{"n_layer": 10, "d_model": 448, "n_head": 7, "n_kv_head": 7, "head_dim": 64, "d_mlp": 1792, "vocab_size": 32000, "activation": "tanh_gelu", "norm": "rmsnorm", "norm_place": "pre", "norm_eps": 1e-06, "positions": "rope", "rope_base": 10000.0, "rope_fraction": 1.0, "qk_norm": false, "attn_scale": 0.125, "bias": "none", "tie_embeddings": true, "parallel_block": false, "extras": ["capped logits"], "init": "uniform", "init_std_qkv": 0.0267, "init_std_o": 0.00596, "init_std_up": 0.0267, "init_std_down": 0.00298, "optimizer": "soap_variant", "lr": 0.00311, "lr_mult_qkv": 0.4, "lr_mult_o": 1.22, "beta1": 0.95, "beta2": 0.99, "lr_head": 0.00898, "warmup_steps": 200, "schedule": "cos", "final_lr_fraction": 0.03, "batch_tokens": 131072, "seq_len": 1024, "doc_mask": false, "train_tokens": 414200000, "steps": 3161, "dataset": "wikipedia_en"}
Each number is 128 + 32 x the weight over the matrix's rms, rounded and kept within 0 to 255. Layers, rows and columns count from 0. Numbers have three digits each.

# layer 4 attention output (transposed), 448x448, rms 0.0698, rows 156-198, columns 64-127
174150171180173179110121177112152115131090078233102141182131118141161107161096133181075150192135100155090079126109090143117178091152117126139095066144089167131145194088130101119149040197120155
147109094149146108133122121126078130133152080161126142117045133159110149167115147161140151174133148129106110085178096162071151087102115140136179116118107103119156129118095143154168163153152169
149113166149116140088110124123119145133209199120094129160118112068178116101105101085142050150106134158114142164125170142089089146082104104154126146152145197129139097118193102074141159105142135
127100165184208136121099202142127090109112146219155085088081124161216078107186139185122146087128134070112144123109117107147112130130089093092153105137035068079104151135137149171097148174166111
179129167138085095085114103104092136114137140122113113138160175153152154048177076164162174119066136136172034109127139150197181111068105114102068112168109131193105047125123132116129158169131120
158147111175111154103114098071115177169110114088107079141113076201118146111041109145089103108111104066149150130108101109123150058120129098174133072179095093146124116082120083096055159131111108
133129095229074144070131118193135128043147119084121126114108105118128124198137157137116146180161071126084114169117099183091116155075092144138138166148100156092068108148087111138116145145183083
167093156091132121114107134105110122098116119111138165162115161146109113102093115151099122134121119145161142066174129154080148103056128128118182133108177120126137095124072129130095087131105134
137136083116179139142123177132156147082138138145169171125152163161113080091117140118117062108128130133132125104184124106123194151092145144144094111098071105139089110138149104116166110099131145
082067093094140107175059152129162146183126134126104047140122101150116145106119100081081152104098132126177077185121123145104096180073153166100134053091152077136150141123054059173085169176084128
146085218137151142158151100121109092099104186180140133114121088126118097180146197111105130119069119141101160163126090168153121083140114073124135051082125098120117155146157116138137128115127141
144125057136160091090094126097108181162132109135085179177156064157157114149149117110113171121128136099103107134111161157106150075093152151077117163139147097099133096143062075112096127137115094
138199090081112117071131100069086159174158074135138125133118081125156118133141104058160212170104159146116075072143137095125099195069083141114153134115141087119167124099120112171209143048084156
126152084139144119108092178144128106130125133042128135177185076123167120157124106118172096078132173131111108144117091112118162140188183176186089179188143174148096074136121141101127164101212076
135094109140151154107090145204200178170154086161158101135116057141146088080130044152141146144092155141117139174109180137107158068135142119187167139144154194150076078100165143147154124190169136
098124157092155189110132091131127086167108097064209104119128144153178152066090169113090121134147136097147186069109148096094149097127127093114179114164099125077106123080155092087140118128128115
094137159128097138153104137147120139120093142094176085094181083096152142084129100100121152153114167172138176168107125122153170122077125161189115094113116145099201148101134158111134162085167164
138182145142099093113128128111160130136120142082150185143126089113157146088127139068149181173110132101077096102110153160100106158157145170095095096109135109112114090148150128155141159131088116
065178130086104196117107155110156149152099193102150139146128082133181080129145117101154165148116135114156089143154112152154178060117124122089190157138111245128156181047162150122122124154102110
165073145147103117091168148107105190140073130071130194140152140147091128137120108030085115120135147114117078148094084195191099062122061147133128141123119074068094156099140161124109127206118120
129174107185073137148148092133115053146157084140153141122093146055153171182149098083094086132162063123119107155132163141041155166146121208137096201073071143136120177136099070074120167176069116
051123102102107100136116131103182159105129085074096150125202143139162082151111106119062091141155129119074157081112092132128176113148146143130125191133128127107108171150123104159122102155099111
130110155139120133086182101126103129161072084105142178093144094196095115157071158133145113047169097082154109054092130136159181096175066168060164127129103142135118140108166147121098135129094138
087119164120165117081156146127130132117165131185158126153079182081122135135109128116117144127129131069103128102141161129125065125154064077112130125113079135102117125137164085085121145129194077
130130152083135173077129182157159130132176161214113160097205163109184080114074120093117144171133134118146130140149196193133174120171178107148074126090140124091113132130087149079136155175190112
170125129082170111189101115113051067168072180101125152122083112147138215144131102148196171096114072157151149173124176165174149105168180170126139126143173130128138077091165102123164095184111123
123096142149157098135178134086120105140119161141084211105117027162136085069128110119034144071070141095152149090142178105119154176143089100151169114141171130163129131118138092155174113114180100
141128068080192124192144047081126082073110129183082159138129146176107161160043114082163117133046124135150077148121130145138102124186109102101106085100161139154150130147110130104111081159159129
184188103169120140068136197094173097116167080129146145028172120181118121162196114205165150096112096117172201154091110092086125088178126153098087098169110177164148198137075174118145082088155126
166122131110134136107114176149174117091133125143143125117122077131076143101131112163044255112203090125177159096101098195149134113143077069148091108102088065126129122190143131152110132064184179
079068091103176130147122082075179095125093131082092143151114120112159094088124084167138149113129170095124089146144095207136107118163133133189119151217034118120073119171078078140169107077192126
155096102108090046160101085108169058159148134092161098192107128113139138083135071114124160090129097095092144166064179115113068111148162098124106158128096149064104177110119138083115127150179155
129111161176138145095127146137206130128165210102076121108089119087075141133126118061116149125158129158111142170112110162192077112107108101074108132102120113142114114115159192117151181143162100
110098077041162100137141141136087142181160119118129109161160190133133136135097136109123199122134073117080139131140127065132170084184093142151095127178172162108119122136198152112119137123157091
111113106106082107107147135146090166125149154157105051145095128141166115185163074057066122072112083075101140098108138169091141099113134078112169176147133145070158135131168097155106094024097133
125062120135092109101108097174130101116142158141092139079128117122071141134159146150054168173187124167140120123149155093183098232195118106122152144126102127115122150106071178143142102126086127
155120131173151116085142179174105178196097121163136088067222133171082071220125084110103134081138116084144073109112154123146097121102111145118143147136139060162110187126088175079101122173064127
098119061099170178188125187119111087115130131141113097111104107158158161131171167108155057097148166099131110130122181170056153175130203114140098105208143172096075107081123132063102123163133185
146175097127102070067184101075068121126205144145146055105168142097117095118113088132100160095118068147165135153189087154145190119119147125151112104123175175093086164082238129201129122150153129
128148152149078148233114102088097102170126093117154120129085138134072125126125094100170060161132190119178173154118175102156118167140095068150088138126150124123148134181133122111159231052135143
109167110106133124118120138132132118106161129068134072131158038142133188131134159097153095119086126146111102143128126087087140112075117102099133095118126099129126181171122126146186123113101143
168126148098141137103119102146117143172119124117162125138110138166155125089120097095085102079083145129088135158094161127049120057123030065156119059142142104145110171210141130106084065138143106
144143148143100124142134154090140150163090110135150152086165171151143144107111089074127152122073084203073113093125139145136117102131120150124120143173070116101100128089200098096183127168194178
# layer 4 attention value, 448x448, rms 0.0338, rows 157-199, columns 64-127
098143121086133155187117062119114199142105102062096122178169087085067190152142095118137109120086136143149172168121107179056159117126103158082153129117086126099105095142124161106118169162126083
177140105159102183151137095116124096117098071149192088105132155126133090147160127153166153157171148128094154134110148129142097097156098159102160139116129096185144127149159163145152104163156157
131133153090154112114110135152145079133146166081071198128177153171149188157133093061106133153127144094151144135147163147101124132142167137124143102088122114158197131101168137062104113065130113
116123118103140110162154070127088110171176074149101137088041112134157154162104163130077161157150113118123142097116159149062065105152161137156141127124161135158176127143112097182110086125153071
161096158157136118120121154180109097135134133109115144100108129089163092107165151092192164107116104094134154174092156116125152202159099188126148100183103094122077175178169097105154126156133074
171131142131150130151061106090075127074115161089101082119124195082120189163128084147102150123172174127117137197145122118158142137174148135097111127110116178119118098125130144136090128183086120
184167132127118123172082112117143079101196125158138153143104166145126167167139172087127079123143168157097156067107128156195107135161122128140063092115079195127117208141158158138146102163086116
181093164173141089159183190144088158152107130115148179106071134186215150138107118158110085163128102106116069156121120124094135082152142142114116104082112113158140139133107102114122120099167090
155158162123061173155127097104129113150079128186064110127113125134136060091123097146058170185095151081144125138119076084122134134117138142172094093079135175144126107057145123164114131151117126
092116172115115138158097110133092126143111155102129150135147108133065120126128130160103098164070156131171123113098172105143133111200045139136156145096130139177146137183154082095106093183137137
131112135157161136141092157184140127171128128125160185105137118109130189156090133100127166193118156118164117140128112136148130136134118108155101153110097190155152119123172122139090113105121099
094125129132163131092154165133137188177117191158183102111119100115107144158093090118098092111173129149136137194157073102173220114164129102120075146135121182168107161100093125107120127204211151
106099156085149170110108142133109161080187135157076081098123114132123107110123170129065096169115093125171117125077141133121105118065132148068108172143158098167163114180137065141169135120167164
077135121136124132160099072156170090097108160136100159137090115118113161150164187166135093141181126096148067119133155149082096168115142124083118191090115109110114146109121122102122097154101118
209129168085146071151150187155100157143091084116136171112100116186057118137149109078086088118129097134095185058152103190130142142148157139122124147114112147161143150146151137092089148157119099
140134089174116127162155104122116081100172103106137151145112133119139161113053201120128144051133085093138199119099140122140095101101123098108132146107131128126085156119157158116073137081090201
068110152117147211131156114133130186137094121088149120147161148155157150161107137127124134095192136109181148106108092149081083130128088068108137142151126137086178154107157158145193181075117181
222137131094118077086107171074142153150105021123134109136183150107060211101137093113108118083146240096116148182085101152141137091130093115101073106139156145153152101074174169120080157209074148
050101108059129098161141169131144128101142074140170146180067154134164120104178112104076082162181109149079178140098191155084164124109135044109094089155091113141169103132164171111140128135169091
124112129153115131155144117145135167141077137141145144084124134101096184101162128179095144115113131055134116151130118190135105150090115143065113090138141151115183169112136141146152136104140168
153088175150162171104098126134134094156100123005096096060156106049101170105111106129152115143127126146157151145112113130127144105131129198128066091112129130100109096147064085138097165142090159
143085142050134154088095168154130119120160102149104103107070172048196064105126141098128157168184088143138117140092110091097126094070135069096103178181156129131121079108074122130128177105139043
134143128103144172177160125110122146132181139164165166093151109128145156153102114155150142136156095071146098165124128106120181094156114167156143108112161171078132143129039131145109137142129158
136143114165110102150125049103086142197159169146067122139109153132144107037133061132126097185125137114107138130118091141127100124066072169155139190093087089096219134101181172167056075088134116
119114110097132188174117162135109136172137173101201127125136170116112084076112125131127135121113158109179115177083140181140142139081134072101101111171155124185088193168151100139114064079123105
095099146118137163093123113121192174165109112163148118117131124100125168146094074128156123125169139105101128143132116125112129096158154108106139129126108076194127120146134141122091128185149156
111118113074128105151132163149109121143124103077115117174126109096108124139157153166112179179139118161088149151117121155120126129119060196115097166159106102178118115101137142184082131129088144
087092101096209039068147155188114120185147184054084115180151106138190069118112166067167151180137220106123082083172124112144105188141099163121147127090127157054116122068066115104184125121104118
167162170070173147166122159087199095124105168115095103102169143128118147135085129208169074102153166092142071109180107185065146117090115174161130113199123095104049184110213139136133176101103063
138177133114115150033125147106194154148173107201104136095176139115118145126097144103122075114154061140081120077123128103120150122137152118112144081098156099113151069102149115091128152164161087
077039143131137137183061113125067172095138114088104216105095197142117137119155174227120079084130111106115128148101111148138151119123095126124114086122111168177098168085151088137074136070077156
131129103073135147176104093192151187095126164123159142125125109203087125138091155122151134131123093159094181152106193094174123082103075142160161138176121173138081108100157107175153105155208083
194123194137119133111174091118060193143083169117184166110159139100155051108142135142112091121171196132142123102099094154121101170112141103112141122087181129120037102132160155181107082078099117
025182150156145140124095096106173107158048106143111199037102109087082086133128111133165115124157132155139097093103182111186198070159163168178126079100138138170108164195150124148132087088125098
118137084160102112122153069099202127097145089145138100084150164141096188195144095108119114089098168124152089103120074123110179151080169175172127155149119086170136081237152147103092122105091135
201096157157107099106183124164123173102143147111068118200099039137158076091068210088135104149109136080137134080105054125122133163138083106165076139048170155135164220160170201082148114081102107
073123090148115025092112137098118197128108141164122124149230160141136147133089135198160155123155195102077076183104161085107115119103107123111109175146112191125154046151159199077148101173163130
171188161130153060128169097122162153090130137084140114076119106099148087162081218096086139114090129130082130164152153111132155085219148086134159142060147123140062052023179085091064173090117104
133124105168162132054126085155164052121054141131219094086149078094063118104089170170165114109017138098085105139105064143124083124137117173087079113180170147167142138131135126118146089116169162
123115112120082180111088107090099130129105154149162106100060092114074203104075129098117069139101137145150143183145129103133097102180086109053103144181058149122078117171146115113077077124186142
131185167178165163152071136163162130122142096100162163179112154070120126155149101121118139105133117114200126104167095129107156141081143185175188087143050180168112063098038094129141091101037115
120171124110115129159126087125044188140128111062141183037180109133196107117091122104145134186121133164143153145169143075046128178129111074075085185202094096194116093058129140103113209190109168
074106165175154086145174096195082120210147182086085176151122097157133133083123138106071099161149110061141083126131103097069164175154132076135114041109102158119210196108068135133137162178208148
# layer 4 attention query, 448x448, rms 0.0371, rows 192-255, columns 64-127
127128136088099126161159108115081159134112131116112157154130120150171073165138113119090120138134120128123103124118197093118091166145139181138167203144141143121145141142140164078067146118122156
150144176123103135113150101121052168044159155110124099062119113093171185076133094164150126179129112106134150162130123092170146145092110080137060178108124124172181137143121107154105097137133067
130157110169116142168133124138166179145115088115097137076123064149139103070099141104118161127136116140114147128143175128114148166136146144120159087119088138112064122118173111139152083181086096
135148132154180171137100145085154124179180162132174132168074145145159103155108138128081116082141118168165120151120105106124121113138101117140146120118133100146164118146147129105100161106131170
130155166171118123166096111149143172144127090142090138080169105147073114112081122156173116160139103155131130106136135176137130093113114117094084090147108128169121122123174119134174098188119097
127157140131100095122198115088103107123108110151113097134130108147112115146139144147158088099146163108086096113136158172173155110125117154126135132125096144181122149121164089069089126184147090
157057127076150190044081105081108118253152136152190095203076105123131130145133172107119089103125112112120094133133084117082122148127165139128199164133155149111093138128090156087088158053158226
122092127082128110071113115126154057135122131110160135139137135169143142173110135129092125084128122118113096116100137111050125172157101136168146144158111166072125142121153121109106091109107160
141146125125099102167161099100122145122113086130120113109127052118114117118144117155183118137105105134129106154118118166109144133127091078115118113094089162128177171122123118159131114160109083
131140135121153106122147167131129142090125105155092163113090034110130165101188092144165150175146137111112138124113133138161163113105147163137156113142175154129138138139169100132139102144141111
195206138124161097105183143168166146118136133105089138072149158089155111088140038145117136168118128111109145119107155100063154154163095158154103129129152080131091114125134096143071126159113174
178137109088191156091109147097159110123089131086106137124148134045163171092120127103124130099120111112113139159144147119168171164158148086124147119116139114155121118133154142160072077124111125
139132117156098158106155112160119112143082108132114158139103102185143095129108114164130121112126157152121143179115150126176145155206138167152096137179174173100210118109151112126105130158169091
137140055150136118077164124104104090160092170100135127131162138208168151125112081091198146102119136127090061073085092085095158171139087131087136089166120162118128106202101192157139161136182124
164131128172134111065146080108129093090108086081099089149091091133168162076159091129110052147099082115106197135110212144091177182128100091120107142149178140052185176092158072146106134150138121
131148148124130104111083038118148097176142143075089146158121162124155122076154181091131100180104151115162159117142145100068108096142136098084119081127114094116119166183103164191066137143090079
078053155064136129108055118152133090143089162159131133141108047170119164174090156102063136146153085129104099178086094118099113072104134164145098094178148169159152040120140105117146124164103158
173091106126151213121111131099177214124183103122181082127198108143164134135073137154116069077140164170185159159049156148096115200120087057185129255131164176172122210149092086130057158126108127
068187127132099084107180132053117081148144134185163172165145075112166068188183169093098150167142096115181124118100114214148133093116134130120106101141162140173116069115102196144185127015134126
148071122187111120066073170145070108183089109112142082157107136190088164105098053136174112109114108150091156174178138168119129152135076112206119167171161116087145128128113076125157124138151139
154158129130140033161158076112111196117115091156106054078087164114016070159142169142156086075084053141096132138109114165161091126131171127167062071099092108117155222000115085077157138101108060
228128131127142105096155111122108126144062021079137219123114182082147118114162125080180095201106125094127146070122181101160064129121036119169118188175175136097180125176149038091112106046108075
078102158020122062156131111156120182117165161162138215067129142169104149148142101062163068128115100115158102063116161174161185146051158150129082100103134184123141154102170088129161143123126157
124178138176076157171128155140089188100080072144123128243182125122061105056119102111165119110199066090185069123084122145195139131161133134113092100118067114170099093130131147123108198048130183
122156241145133081111138116139152165148107118122079079113177070091119156130161099112187128034081092144093101129075062099105155060122073182118126164124099128081093154112109095150063123081087184
145116089179091122161108097146175083115099019093073140073148097157114143134115090145136131157093151171222089154024174181153106105067131146079161130121160087131117192119217048147162162075141179
106133112126156155153151169097078154146122116163197103089132126103205136255140086059122096087136087108200086066040116155175155059078097139206151180124126168114078089167145120048059122087144113
063158120134125134125137150095166132177154182122115144150094174113171126141163095066114147094179091110085142177102148195114124169145091103135044102140162141135163064105235138130126134154091129
164210156154118197127116127136096081148133170133144135170122166030130034077058168148070145122090115155129168172118173061154123137075143123149142151058129097134147141157145111074127097190053080
097109092169096130114120110064079201126119082153153170142098084106127104081159134059142145111112113118130174177120132142172080082092195136123126122027166150087102106142071146131188065150063150
140116097130172144127122137105069118140101174113084121198128092113117109161170172140163167130082167098152070181117152102079157146130119158095165142102177111118218077163159124195174160121218136
108164072139051076134150157184113118072175096073159181103078199148116136114094176176053167131092160183114089088057144188084080165154134061086123156156077145121185142137091130139170096088116163
115073124107148126099160131150155150155091152123165105114171123172126171107116146130111090148097075181144137090121120119148129112164114095172121108097091136137142088155130131121100118102144095
111172094124133130105148104149109098132135113122137185147133161150136107151152124101080124084151130190143088174114132130148087112116100104123121142201111138155118156162086127104077175066100124
134138102119156115109160092096112156133097091156143103128064088120165128123096130155091114130128140161128110143104109130126118096066151123163172142115112141099152158158119106085166126111171125
097138069139180139154096063110172146173104116150140099090110141151102111128098133135125129166132133136126136133135124132132160118092161135156153141180133114141112097069172134164161100150184105
101110088139123125161134130134115147119164100087137181134185139143127135096147087155133128164114099108131169114138145145132157114163169123132146186143155124174124146147142117114113145156129116
140169134128136129107128166075135125145145148147106114161151168134126079142150114130111076115114179127117111115136124110142118103139138133109024119126139138141156134131121114150113106148121135
107162127165118130118155192150072151118108116118081107124078096118095120148144127187136081123109144129160111138178129104154115144152159148073122119155124114191121136152137144092119109133164091
138093150110158145134106128153101130143100111154125116109139138147113165135105147102096137155136143113134101128121165112124115119135179101121106118117132090137128169144135135167157084122107146
152114088058176135114131140123143101183077111137117173163155191135133089098146171095126124108124098101105100107118140123063136151152118156153178148093168141114130116091158175128104137108114190
125141116112117094159162116164124115073138096156078110132185169185154122104136099133163164084130129106097150140125104139088133131163099118137118128178134107083164087133102122109156100158123119
116072114155112125105149153110144169096085131073116063089143162117148104126154150114153182145123132207108156089093138164137176191111095125093100111159092149156151108158072076169077153113166106
153120159112101105072124164116118060118086156141137142157131207163175152131131146098116114108115139163102121118069118103099156164142167162231137174175154140068100099150162110116136111092153209
076103146118043149129112139120175102123125192137129112153133184169086098145097132167136127086162175145110128136083151167100079117138086146179149099159132191134179149105145124119101162107079140
118158175123107127094111119160050152124167160187128097131198156143120085120152162188140108109132177047120175118123107118074131184174103101140120076149121141129130166153107109146099078165103150
144094138128095099128088198158105153113132108115143170117129181149084139130066108132151135138133147149133109134118150139089103112100107078179154170170154144135121165118167055050063103128035142
131201116180114138123111096067127135131186121115022161099137095073086115122097152101158177119138149134098085103192130106089112048077120121047127106149110068162124090114118132086133147117167146
142083128148141139126119073123161123088141127103115157130189140165106132090114133092141157154122109133139093114127152092128091078076152086130157141083110103137152097167068103130106102136120165
111194123132107116107120106135132126122084192150103105142175106106189150174140171209194165058123210187138024097178153161120123135166072143134119139129143156181183090142125170192125160188078161
115139096058130118117151127062148099137118149049069152131109071121132108130149136067131132105186064061115118148112072113179102126161118142104175146125069119191140069184180176120157155151111105
121140101167136135150136159102134094094109198136124162123137164148126138116090145081132103100090114142118160146123083117099069088154149147081155222061150167149090074142121137124104098147056128
155147157122119107113090145162122068115114169147157147143070100103076094190129151139080136101158109106107106140179129151057109103108231160115151120126054151145040046138127172077147087161109173
103100069185124068107138055133098122085112121092101157077140196166106158119152139106146140098052104167084020165074164160097069055091172163092173152161159096129162137128190104108129016119102157
111104105137142136195166164178115194086115060109165116203117174084177149120099179145186121159126112188114164102105184134166168179103100112093149094124176145076153109130134048058088223155142067
098166082085119154095089145101156188141132152079114098191139103090140088163110148116089183095210051167152097108168133094110171086114133133078113109094154168187116142115129156123115150120101120
134025004139130177193155106165081087107113101086115172036123123056069054075135072122089094108134107205097084102056098078166077091070000087204183138140123104117117200125177054087114072050136142
157195129134100184176169073063059116185077064072094111144143161102142141041160130115115184198138141129089126067134162040115166134094085169066050194159139128103172155077124136128092088105180123
161162126104079158176079113103130085133108104123080114203212123030067143099028145171096114154168103133177078150149158158131155167074045100107087132102132138179184208052092153194097080132099162
132119099106194130105158119172175030144098104207186160080097018115138127199107092190125094072081179159072122141100071154085033097017024158134106205145199206112139151114126143169100064171118119
189121190185170147159172104134057083170105114126130173152121153118165146099159185125136110154045141109174159156115150103125109142157095116090140106073149141132133133099121148148141084185103048
161184076108130137114061047119087086125092127171133117141095184161140182095137156126135174154190098017195033049142155134161146095173076115165142201160152134078206166078160114074172132133101099
062154157131128035061025105045048153164155123175193134180100039162166161148222079118109055164106125076128133103147111219118094091128124117154196129177142144147119125116156081106194112153060135
052141124165141183084175134117167095123173123141156045089141153135131076129177082137203106108075197157148117037055126184033121175084127176182202101191133107158116100145113132158121123226107166
# layer 4 attention key, 448x448, rms 0.0378, rows 192-255, columns 64-127
129150126212110117114103139126112128136128146153179078129114121144156084155084128130084114131125092136150147107093128111134132153159119115179146150127146128103138133100122159083118111133093175
159168105135136132194091148160157144207143142145135157103180100115100119134139121148137161126117111186129135115162124188156127122087114114124117128117122065090137132122081119147163146155122105
109138128135061166103127169175127114157125148123132092131138155161108169141100138156184153118141135123126146138093110140166122116134162142152123151081118117153112094090136141113112107099102138
119097143054146087119155121133094096076088135147132146121132154164121189142123127130125116120139110097131109187112141143083102112121106113134148114106125215105089136097137142137109141139113141
063125147125096140155138121148145103174129169153126139086155127081131105125121185152123127097127133140111145126124069103126143111161137163146156145128100091141124118122088151131114152155149092
140141125130108153164133137089163132136141124141156115183098142099121107120181134117166096147165109157087117125128115096104143142136156140107139146148136102117126135098095152131139115080118108
118177115107147111141167160159116129085145075191143146118135081132112100099151111075139091148147088157149102145131147155123119108107077152132141119164115117082125153129165171077129176171169127
127103152090118076100128111121141117131136168165113133099183136179094135158184081104100139134108126168120119132110154168115110124102135070102140100169181202116168130114129105125149088079130164
125103156134182161068116161151147081137070141126120073154038106150178149161118092126079136135137162072146101155123173101150095118120139109110167146167142136139128075106157163121127164164088140
138122156138124091170063161133194149160128139146107167135138174151085142155162172083125184109171191140101118162123107097122126143148112113091055179107192074165112111091085097106135103102140155
170120113102239148166153187184178139202121198182107163152164109128151095137106105101090093114156106058116055151140137180155202171122175083141124133157134078134151124093077112115160154127099191
151106134101145070141070186130103141170076137115110185149116165194119083136140129108135114136111111117106140128084170155144089160115151056154101158146171120109153104149093136153145183123132228
153136147091145079125086110111162152157142099122175152131121174139101150158113093086091165131160138086130092126108198163140151188090149045139178183178117164143199129141138067135125103130172183
077092092110075062119140131110108111117155119107076126110118151153089095061122086036082124102155087103117074139107129091154124106095161148140125163166134110168147159077109102116125089109174078
171154121126159091121083233132109164191110152142130139095135119186110140112181139122173142180150137143075111117116165179108134112071127123203164129112101182105169184121127138127150079090157157
112163127163153134116149132168151157100195130177124083176124127093105130132128136154150100136157136109152108120155129116153171125154124099101134171108134188132124176125127142102166132129161066
111083076047104105152029172090153056177120080103112146205171192164113110189137137074130118097165171099152093170059164124153122111137076000162150154143143139074151105164169082196113172115185127
134130112204170121092084119132045159122180081205120120099079170105071138076167118091205207160164114163137091068084206129098129146025070145143137109107136090109176143164146166102161165176147133
156151145121091185153136090087164110132125158171125060162108089048109105116173111088105102158143159092176115109160127107159172155150078177094161134114127082143132048059123217191113130075149156
100121193165173100115126122102062093151190056115130160088213177138124088057129183168127080115069148156138127148171100131110114154099115087107176079097141131080122152146132105120108188131151124
142174132104163109171096111143163190136161164203164136236088163211161182135097137138186150151154211115104121139092121152036186193148190117127061160151120155075109121109098152113146047116061113
064163181117089020234063058112130085167206174105140194098166124093170144074150092223156213167182152166119064116180211154103181123125108118118047209148154136142093111140161108028067147129134099
048065080109097127119118076121081132157103181080140099079099105123088160190123129114155145101160158051171090126066116165121080115141174096120066186095091117145141159116153145123133101112162189
117084070085059150213053114066076181116115101214162168158102131110046060067160063150096150155154193132134124107121084138176126135163141143153148126179120186199147119201147095152051162077108092
106097181083102054188104108100104102172095140114198147041193068125142177143085095147155159116134073157100161168125118112133147134131074050168210129137076110061151116111165112153112122103157138
140101173050122136149167079150115151128132134182041181169081171110148131111119124081108160104076184123172112092110172154159105235080141090035138104118104139056138091119177109174118191174068122
067130145145191083183140129129031133133147130205153107094123065188180068120187134133074117091123186087153051146098129140079084192126093136200169156099125149112129187149142129131183157050087119
127169114130138201090113174076159090183083156110155054079124143120158074178139236130063085078065130203184187098219178097162135141224162127090102127140069153140106121148182122166051151128165207
140221129141177097081126146105156196114145196172061089151132129107159132156155119163127170161173083116100203145155195137039107161122150202126047139069166204179164125162143116103109133213116133
165095134139138170088113131084140164053110165119166108104126091128127113107192207132145099125174097201164112175117154155052086081103147188155130147119151114119059116092113154143111125144076243
076132086154011106135049127169135116090132191166071123097077139172066181130114124134194102136131157159115101124120126106147188141066107135177176115197157123123126205168155130157164069145175192
038172108094113147211091137117120134155125149151129215176043197170109128123115165174154160145155071156149163156161165164124111177198187108123147179094195139223122143121181111152181124113141079
144112146128127133081099132158103148093093127121147111134119085134171128138153134105121145134142094128157128123162138130064101162117096089155154111144113171103112140104092165132096118112147144
132141172151112129153173107084121164103150118085087133115110095139143123081141122144113111144163150078093140135169169145126148105133109138158104078136174155124155125105154141152174078115136112
090097185123104133157143128152145174096126086128133085141148093112124129092103187109130204175174133095117138066142111126118150144132149088104094154091164133109117177143105154076145139178137085
094136121158080166126115171147134162107144132121147113177196130157090098136066123125127130154093133163118176112096144095166066123122141151127120136158100142110167144135135124160088127098055093
181155108113132164158098137143149057193084178097146111145155049112136129118138135129117137097085105114091150115145132150150105126152143142082090147104136136108118151182144094132124153079108142
144068094118125103116163093164137118102161156115132174136120154199129146180162102136142135113156116088147130167094162174116152147069153082125124114143143116119157156143107090168149116134152185
129175149132119132126136105092096142136180136146094155137080089110169071083125153105117094112144106141127157121169121139119094124093131200127142121088108103136135123101102143107093160151099092
056180153115086152133141123163135110104115083156137123106145114127090124079109131136152165164150156149136142113105090108169128108119116129172126123132101104148119087106177106100129138136131048
144111116081128128086113127115130123132150144120164126114114154148120198130183139086117084124125131087107138163096200103080035148118098051171166150158141162119147124196111103179141130153103201
130139080151135104078115144169111122121149160148155108114141138152161143107101123147120158137139110085073128116107212161102127132111108077166105098120130136161150112146101096143127078077183161
083104173123099110114137052126061078095082131182109120127138116111178146055086150137111127121114183156153062139161079069151131093087154134085155129129155082176115140118119121088134125093081120
148125123125153083095148131145083133141134099090147151140144135100157147145077088102116182155092143100138120127129137124135096113138135113162141073138143069059155112095098093159150124107192086
096090155141135119124123064142127104134152135118137141169140124122122110094075094149123111134115149108160131147108220106141154083130141149133150096181119144117162091187184117101132157108158185
082129154146146086147137138126188118145162145136145175090126070184147115140164131184144126137133135151105086077130106155152204135141146132126094088091132178071104151101023179137104146088085035
113106144167107115182205107143108127129155146088183129146096169103154152077068089121146121118141158138125097104116199149113088185138068104135175132101078115041172151133172130134106100147122120
134158154173113140151110131150158178052199120130108105116102117164148137051208146179150138156120145145099110174115139082090095112084104133079124130154203090178068080147105163108179097136087140
106174152133151133134076175127152109164124169148141140130168110159083055119175125139142054139126133111191118147137086149087121123144154117180156134100152136129168131083148152188166079107123187
156161103102117146150136151050123172182167120041113158093125125119138126114153152107164080090111095164116170103180149101045128129134180086083186170141114102131138167086146187204134154139098114
145154112115117123101149107043087111141132102115111087044144107118207125165118085078158100132219099106129144119108089086128131122175091094148192108181103094146115134101161109195167151113114143
126154117085183139109097139097056112146153098078124128134150070126092101186162084059099103097104086129170132160154135063060075128160104214137110159155138119139131088143157077172162161162171105
160109127139207111151220145201202109110169077083096184158128171094100181129062106110066075106156077143110093097075108177105158160141115143208105130075128109075135140117069121099102110134074051
118178144168066053126178030124074119140101126134128079111179149107134120149167115065176109115110113130064151151108083145174039107187099215104229094140190171075153115168133082125125091074059098
160149068125140075195115098098183100130144107116223151119110153171124153159139101148168087182129146137153106052084153127066129150136113083126149150171105155126098110168104170116143174138146111
141098091150150104069078175099132168108160186062062185129168092203153162156105094073096146046149116124107121139125181137146133096168113114180114171138111092114154117152126119122103116122079154
171108141114146133130100139227129173098176169139060154216092139116149027141162059135177141106091121106125106096049180236077108180129094142139131120144115172108116120174143197127119147136136147
183150172128128135086107204150172107135221136149180089179216079145107144155150092093198182246057056109077152131152142107120139145145117088116124172183134179157185088217138177125164099174165155
209239086133106073212152100134124099174148123132107096150180168155097117125093181181078145183119056062183084054206112083111152071218083170088094127099145102187187179095043099137140140084171216
145124094097124156159101148174090116118072188150102155154099168161109110189079063129171077052114134058158117089089118114094083093074096200091175092239208100086091107171046167183114139106101030
153169134116119111132130118112130058065134112140135082077116100087132103074154113152120096184059075109178105161115148141048163161057072085138112124131178133130149187065117070197176140100051132
163180101126158126200109100117133112142154209117200009169076146062170144015109111121132102181100152114116135135161093163146145188135127121227095172117070143119192094091097163125133191095103076
090142075193073125174099043159131129139163120022146118132110088098095148123096077135117170123079221116148255118238067132154094122000106092144092121122126092130079161120182105110170134099126169
080197119147061151126132160180122145117181088124169180125092141147221080166182114143195052103124108134149176081156126120122141144142059135088229057166060080110085094161156121118131142074096077